config = dict(
    n_layer=16,
    d_model=224,
    n_head=4,
    n_kv_head=4,
    head_dim=64,
    d_mlp=896,
    vocab_size=2655,
    activation='squared_relu',
    norm='layernorm',
    norm_place='pre',
    norm_eps=1e-05,
    positions='rope',
    rope_base=52700.0,
    rope_fraction=1.0,
    qk_norm=True,
    attn_scale=0.141,
    bias='all',
    tie_embeddings=False,
    parallel_block=False,
    extras=['local attention windows', 'exclusive self-attention', 'value embeddings', 'value residuals', 'hashed n-gram embeddings', 'a smear gate', 'an embedding shortcut', 'capped logits'],
    init='normal',
    init_std_qkv=0.0268,
    init_std_o=0.00443,
    init_std_up=0.0268,
    init_std_down=0.00237,
    optimizer='muon_variant',
    lr=0.00621,
    beta1=0.95,
    weight_decay=0.0,
    lr_head=0.0218,
    warmup_steps=30,
    schedule='wsd',
    decay_fraction=0.488,
    decay_shape='linear',
    final_lr_fraction=0.0,
    batch_tokens=[16384, 32768, 49152],
    seq_len=768,
    doc_mask=True,
    train_tokens=214800000,
    steps=7105,
    dataset='wikipedia_en',
)
Each number is 128 + 32 x the weight over the matrix's rms, rounded and kept within 0 to 255. Layers, rows and columns count from 0.

# layer 9 attention output (transposed), 256x224, rms 0.174, rows 81-108, columns 56-111
[[134 160 125 130 107  75 131 125 135 108  91  83 120  76 121 107 188 137 160 108  91  43 136 152 129 112  96 124 133 134 115 123 166 138 174 152  87 167  80 153 150 174 142 173 185  98 131  87 135  66 130  81 145 122 124 122]
 [126 148 142 108 130 143 132 127 101 140 135 110 120 124 141  92 200 170 140 120 152 177 148 125 132 117 125  92 159 147 130 138 163 125 115  97 103 159 153 147 137 100  82 105 128 133  91 142 161 116 172 118 139 126 115 163]
 [123 119  99 137 207  77 113  92 182 130 120 115 150 146 138 121  61 149 180 124 142  65 124  95 127 171  82 172 166 143  81 107 122  83 139 115 112 155 101 125 113 128  72 132 115 128 139  89 147  94 180 135 148 110 155 138]
 [ 97 101 107  85  62 143 121  95 107 146 122 157 129 117 122 118 188 127  75 144 117 153 163 119 109 102 149  79 123 140  97 158 123 152 150 120 129 140 108 160 103 115 170 140 102 151  94 130 170 148 118 105 124 160 166  90]
 [105 125 117 126 148 149 105 154 182 126 159 137  93 134  80 123 146  69 198 147 176 110  78 123 152 145 127 109 177 115  94 119 103 130  64 120 114 115 157 115 137 146  97  85 204 102 123 107  64 144 168 236 121 171 140 127]
 [119 144 147 121 144 140 176 135 138 126  73 106 119 121  91  93 144 130 149 124 153  59 159 146 141 142  85  91 122 117  92 177 147 116  99 109 104 134 139  90 126 146  89 114 140 162 100  94 142 113 175 117 109 151 174 148]
 [138 163 117 103 152  85 126  93 138 128 165 114 152 119 118 111 184 113 111 140 134 120 160 102 120  93 130 148 153 144 103  93 136 129 121 114  81 153  95 175 157 124 107 144 125 129 131 120 113  78 178 143 145 119  96 122]
 [129 126 143 146  90 153 145 111 123 108 153 119 115 170 104 112 145  85 106 121 165 181 102 160 164 105 122 122 146 130 150  92 132 110 137  97 144  98 172 159 112 164 121 134 130 136 110 103  85 151 144 114 121 135 139 147]
 [101 133 119  84 164  90 128 112 108  86 100  88 153 109 115 120 106 176 128 149 152 184 163 119 150 109 116 180 128 154 182 132 131  98 147  90 133 137  94 142 140 121 139  83 129 114 170 124 162 176 143  86 126  69 124 130]
 [142  80 140 136 146 137 131  78 157 174 174 134 144  76 133  80  41  94 177 143 229  98 121 120 132  99  82 121 196 151  91 117 130 119 133 151  85 150 141 149  86 167 125  95 100  98 209  98  57 136 155 151 144  65 138 136]
 [149 158  97 155 163 106 115 141 170 110 157 144 133 140 151 209 110 107 187 125 166 132 121 136 161 151  81 142 115 165 139  73 116  93 116 143 169 143 144 118 123 147 145 102 200  81 109 117  85 138 194 158 117 209 155 137]
 [109 101  79 143 121 121 149 138  98 123 138 163 150 110 156  82 132 129 140  96 116 159 115 163 140 118 133 157 130 121 127 121 115 129 120 130  88 102 147 140 150 142  70 196  92 142  78 154 136 135  92 153  94 169 136 132]
 [145 106 170 147 109 115 120 155  93 128 111 118 203 172 126 109 134 153 135 174  51 132 170 125  77 118 155 133 107 111 124 136 156 126 102 136  39  72  81  99 127 109 103 226  53 124 155 141 155 126  87 133 155 102 100 108]
 [123  95 146 120  91 120 140 106 104 127  97 113 174 149 144  79 148 194  78 102 118 150 181  88  90  76 129 126 127 118  89 155 125 146 185 136  79 104  98 200 121 133 113 117  92 134 120 117 168  96 115 130 167  81 105  92]
 [122 134 108 132 183 152  99 128 151 142 128 114 212 168 127 104 129 156 136 165  89  81 207  97 118 142  88 103 100 120 164 113 153 126 164  88  81 103 124 133 148 125 159 115  78 156 101  88 165 154 111 113 121  92 139  96]
 [162 153 118 159 224 126  62 111 156 135 170 133  91 132 140 170  61 135 213 151 198 118  62  92 169 141  77 150 182 141 149 132 112  87 103 132 190  97 176  76 104 150 108 150 133 103 146  65  59 178 171 192 124 167 182 105]
 [ 95  94 159 120  96 144  97 201 126 140  96 120 128 148 166  78 182 136 104 115  84 107 117 148 140 131 142 106 111 100 136 138 118 104 165 104 105 130 117 138 142 130 105 144 100 109 136 170 142 140  96 134 138  75  91 105]
 [ 49 133 175 118  96 169 125 146 107 125 137  95 173 148 120 137 148 199 129 148  99 108 104 130 127  98  94 110 104  95 172 130 138  77 127  77  73  91 142 210 154  97 147 166  92 128 108 167 225 147 114  90 105 109 125 155]
 [ 65 140 100 116 134  93 146 116 210 157 126 113 153  76 126 152 122  99 167 155 127 171 129  97 138 166 132 107 162  98 126 126 123 131 139 103 182 125 146 146 113 128 121  76 116 103  91 124 123 181  97 143 162 158 152 154]
 [146  89 172  90  90 136 214 123  89 138 144 109 177 115 148 115 113 150  32 101 114 141 136 197 109  69 158 190 135 137 137 104 120 187 155 106 119 105 139 118 111 113  57  93  70 155 117 167 130 141  57 108 159 108  57 127]
 [133  85 176 144 126 116 113 158 129 146 131 136  88 135 142 119 123 175 117 161 132 117 104 127  93 149 129 112 132 192 113 160 147 124  98 145 154 132 133 130 120 128 120 141 141 161 187 135 116  83 161 105 102  81 105 140]
 [159 107 168 131 154 126 101 109 174 147 153 144  98 139 133 141 157 118 200 147 126 126 139 135 167 117  94 138 175 141 150  82 125 134 136 188 121 138 101 151 107 141 134 136 174 136 132  58  65 114 146 128 141 161 133 131]
 [128 145 123 146 180 117 112 150 167 153 167 112 144 119 115 117 108 126 140 164 230 143 113 150 160 145  62 132 138 128 102 128  78 130 108 129 132 126 113 104 130 146 117 114 147 123 117 148  83 188 150 120  67 150 174 153]
 [111 129 139 154 123 111 139 145 121  99 135 119 112 140 143 160 122 144 135 144 178 162 109 121 167 135 138  91 140 100 149 151 128 109 124  89  86 103 161 131 139  72 110 123 131 108 144 143 113 117 127 122 121  78 137 111]
 [131 142 188 114 102 152 143 124 120 106 106 127 143 156 143 134 119 115 134 135 109 144 144 103 106 103 170 125 109 111 149 142 134 106 102 107 113  98 108 161 130 172 155  93 118 158 167 162 144 126 107 107 119  90  95 112]
 [129 146 117 132 147 117 140 123 143 133 151 139 143 135 123 120 132 167 131 126 130 143 123 105 127 147 163 184 120 144 133 137 163 109 113 124 144 125 176 108  76 129 118 122 134  97 119 152 176 135  97 164 128 158 125 161]
 [178 161  87 107 128 131 133 124 170 139 126 142 160 123  89 130 135 161 117  97 174  52 148 113 117 177 100  91 149 118 121 170 128 124 133 146 116 100 161 130 157 106 113 128 189  91 100 134  91 126 110 186 104 175 114 107]
 [151 136 149  96 117 153 163 101 143 111 111 133  89 130 121 133 139 106 123 133 102 124 127 118 136 144 127  86 114 114 151 163 135 153 178 136 145 157  90  98 154 110 138 114 123 153 138 100 119 137 163  89 134 135 104 146]]
# layer 9 attention value, 256x224, rms 0.205, rows 82-109, columns 56-111
[[127  13  83 106 132 144 172 119  96 141  73 175 133  82 122 116 240 177 139 102 157 114 132  77 167 108 102 129 145 156  99  49 131 107 102 105 117  92 136  97 100 156  95 167 115 129 192 132 133 132 169 156 122 150 107 117]
 [ 81   7 156 170 153  62 137 131 157  92 117 110 121  93 167 120 140 168 168 103  42 140  84 191  73 159  73 102 105 119  71 140 106 127 113  91 121  66 115 195 119 110 128 131 202 129 128  57 197 187  91 137 136 128 102 110]
 [148 110 114 165 123  72 132 153 167 173 158 143 114 144 100 131  98 195  84  94 218  77 118 186  99 110  91 147 125 101 143  83 142 152 120 159 117 145 111 135 133 135  97 128 174  98  67 108 128 127 136  83 128 117 113 157]
 [145 116 171 170 145 139  88 110 101 129 109  45 134 126 113  47 137 147  96 138 104 154 109 114 116 121 161 118 167  67 145 171  96 147 165 125  79  90 180 103  85 109 217 128 117 151  82 123  77 109  94 157 147 121  86 159]
 [123 206 121  66 106  89 173 105  52 149 119  55 126 125 187 109 104 119  87 120 134 131 167 108  91 131 150  26 111  96 153 130 139  99 166 138 100 140 196 141 103 165 126 187 106 120 139 168 171 114 101 135 125  71  99 128]
 [123 131  98 133 144  81 194 198  64 146 173 105 152 123 135 142 117 147 123 137 151  69 208 102 152 150 143 134  68 134 102 107 137  87 130 115 130 188 123 146 131 131 114  86 170 149 133 145 126  98  92 124 181 115  86 128]
 [156 130 132 121 112 107 167 138 151  94 167  87 104 105 169 215 103 148 157  87 181 111 111 119 152 179 123 131  72 115 135 119 117 115 118 164  99 166 132 102 122  74 122 112 162  97  83 105  82 169 124 232  71 175 223 158]
 [159 119 123 103 202  96 138 145  93 142 141 131 187 145  99 113  92 131 102 149 133 105  98 138 126  67  61 139 120  90 165 137  96 132 157 121 189 165 155  71 159 124 104 175  83 109 128 194 150 165 120 126  87 168 153 122]
 [164 122 136  66 145 160  90 171 142 129  92 105  92 188 149 118 167 189 131 123 113 121 100 185 157 154 116 133 143 113  43 152  96 162 100  99  73 145 164 121 165  72 130 126 162 112 130 162 139 145 135 147 103 126 163 162]
 [135 100 150 156 157  79  86 150 147 106 126 141  92 151 158 174 105 105  97 186 152 139  98 155 189 138 179  99 191 168 176 135 142 170 146 147 124 133 125  63 178  98 143  72 132 130 166  45 130 144 113 116 117  88   6  70]
 [119 109 123  97  99 120 108 143 106 112 107 144 222 160 124  69 105 142 117  81 137 135 152 105 100 190 146 139 172  94 135  44  99  83 144 116  93 118 161 112 116 153 112 120  79 159 129  98 112 162 166 108 149 223 106 127]
 [ 97 129 168 180 154 101 130 140  98 143 105 119 138 126 123 123 114 170 127 129 152 111 129 120 124 152 151 155 184 131 100 143  90 115  89 111 143 141 151 135 130 103 114  75 140 145 182 107 116 152 191 136  92 111 139 103]
 [ 80 146 146  94 114 154 157 114  98 168 101 116 192 132 167  48 114 110 117 131 130 114 111 153 167 180 125  87 131 214 149 180 162 140 117 171 106 138  75 167 111 147 173 133 109 118 134 183 113 165 163 137 151  72  83 182]
 [137 131 110 194 171 144 121 127 174  77  99 143  83  51 186 107 118 131 207 191 112 235  99 130 156  89  79 124 135 130 124  73  85 105 140 152 131 136 132 143 185 163  92 165 176 106  62  78 153 173 165  67 169 193 135 131]
 [101 178 132  97 129  65 106 113 144 137 144 146 136  97  48 131  84  94  61 167 185 165 182 131 179  69 119 120 100 146 129 131  69 154  90  81 104 156 142 209 114 110 161 144 128  81 179 159 174  77 130 143 194 139 110 129]
 [154 112 138 162 152 111 112  52 130  98  53  63 104  99 157 143 117 112  71 110 189 109 187  95 148  90  78  94  89 108 136 143 128 137 195 157 145 108 117 181 186 155  95 156 132  71 122  97 126  43 191 154 185 108 144 144]
 [201 129 123 100 166 145  73 154 169  88 180 125  55 119  66 150 158  50 142 141 152  80 194 157 164 115 156 110 179 117 111 107 169 101 163 153 142 127 116  64 116 126 111 105 115 141 130 123 145  85 118 165 159 128 139 122]
 [121 190  97 157 113 126 132 116 145 114 185 121 148 151 118 139 114 145  41  79 112 134 175  78  94 129 148 182 146  93  98 110 114 122 140 122 122 163  64 109  68 197  89 159 104 110  99 108 129  82 109  68 134 190 126  56]
 [136 121 105  97 113 170 131 144 156 110  64 165  98 129  89 111 127 114 132 104 167 130 104 144 112 127 111  52  84 158 145  95  88  73 107  99 196 167 180  78 146 113 126  97 150  92  81 101 113  85 203  85  93 140 143 170]
 [117 165 159  56  81 198 143 137 130  80 108  92 165 144 157 127 129 149  90 148 150  99  90 201 138  36 148 112 128   9 144 100 155 108  62 107  89  88  70 169 141  74 152 127 169  89 122 115 137 120 128 127  89 116 126 169]
 [190 191 150 176 146 120 138  68 125 134 160  97 115 138 147 115 159 153 196 143 167  93 145 117 139  98 167 114 203 173 131 141 184 127 147 164  87 130 111 105 183 138 113 112 155  57 109 141  79 104 147 148 160 160 119 115]
 [108 101 152 118  54 128 157  58 141  74 145 172 132 157 131 117  51 111 158 175 148 172 123 123 164 139 132  69 154 166 105  98 131 134 142 136 172  90 143 127 136  96 159 142 140 151  88 119 130  53 156 148 157 106 178  44]
 [131 130 144 122 143  84  69 131  90 131 149 124 130 134 113 106  94 131 155 201 147  79  82 123 111 120 134 114 143 231 121 133 120  76 113 123 128 114  97  55 147 104 160 154 132 135 134 151 135 142 166  97 115 105 174 160]
 [182 175  99 140 101 152 113 148 103 151 125  87 127 118 141 103 147 172 124 144 103 114 192 148 139 157 142 180 118 119 163 134 212 136 103 129 117 142 165 118  97 140 157 202 149 145 146 107 149 150 148 101 129  77 137 106]
 [127 135 109 113 118 130  72 148  93 144 117 188 150 124 121 106  94 106 107 146 167  91 178  88 167 106 189 113 139 145 129  89 137 101  79 154 145 148 143 148 137 151 115 137 140  89 138 118 130  89 118 129 142 113 114 100]
 [ 77 139 122 107 120 171 124 130 157 148 106 157 123 120  60 162 166 146 105 143 172 168  93  10 144 129 133 119 167 135  73 175 113  92  99 149  86  86  95 140 112 131  79 205 124 161 146 108 123 149  86 171 222 170 120 127]
 [142  17 163 185  39 105  89 139 111 152 151 184 172 158 101 174 186 109 126  71 136 114 131 147 137  75 136 186 135 114 155 112 101 111  95 147 124 133 124 163 174  95 113 110 141 192 142 153 144 154 121  63 108  72 171  82]
 [139 117 150 125  88 163  82 148 116  92  90 187  68 157  90 144 110 140 144 191 133  84 169 176  88 106 107 134 129 155 130 106 117 131 114 141  73  74 170 129  99 159 104 111 173 154 114 156  67 110 145 123 111 124 162 140]]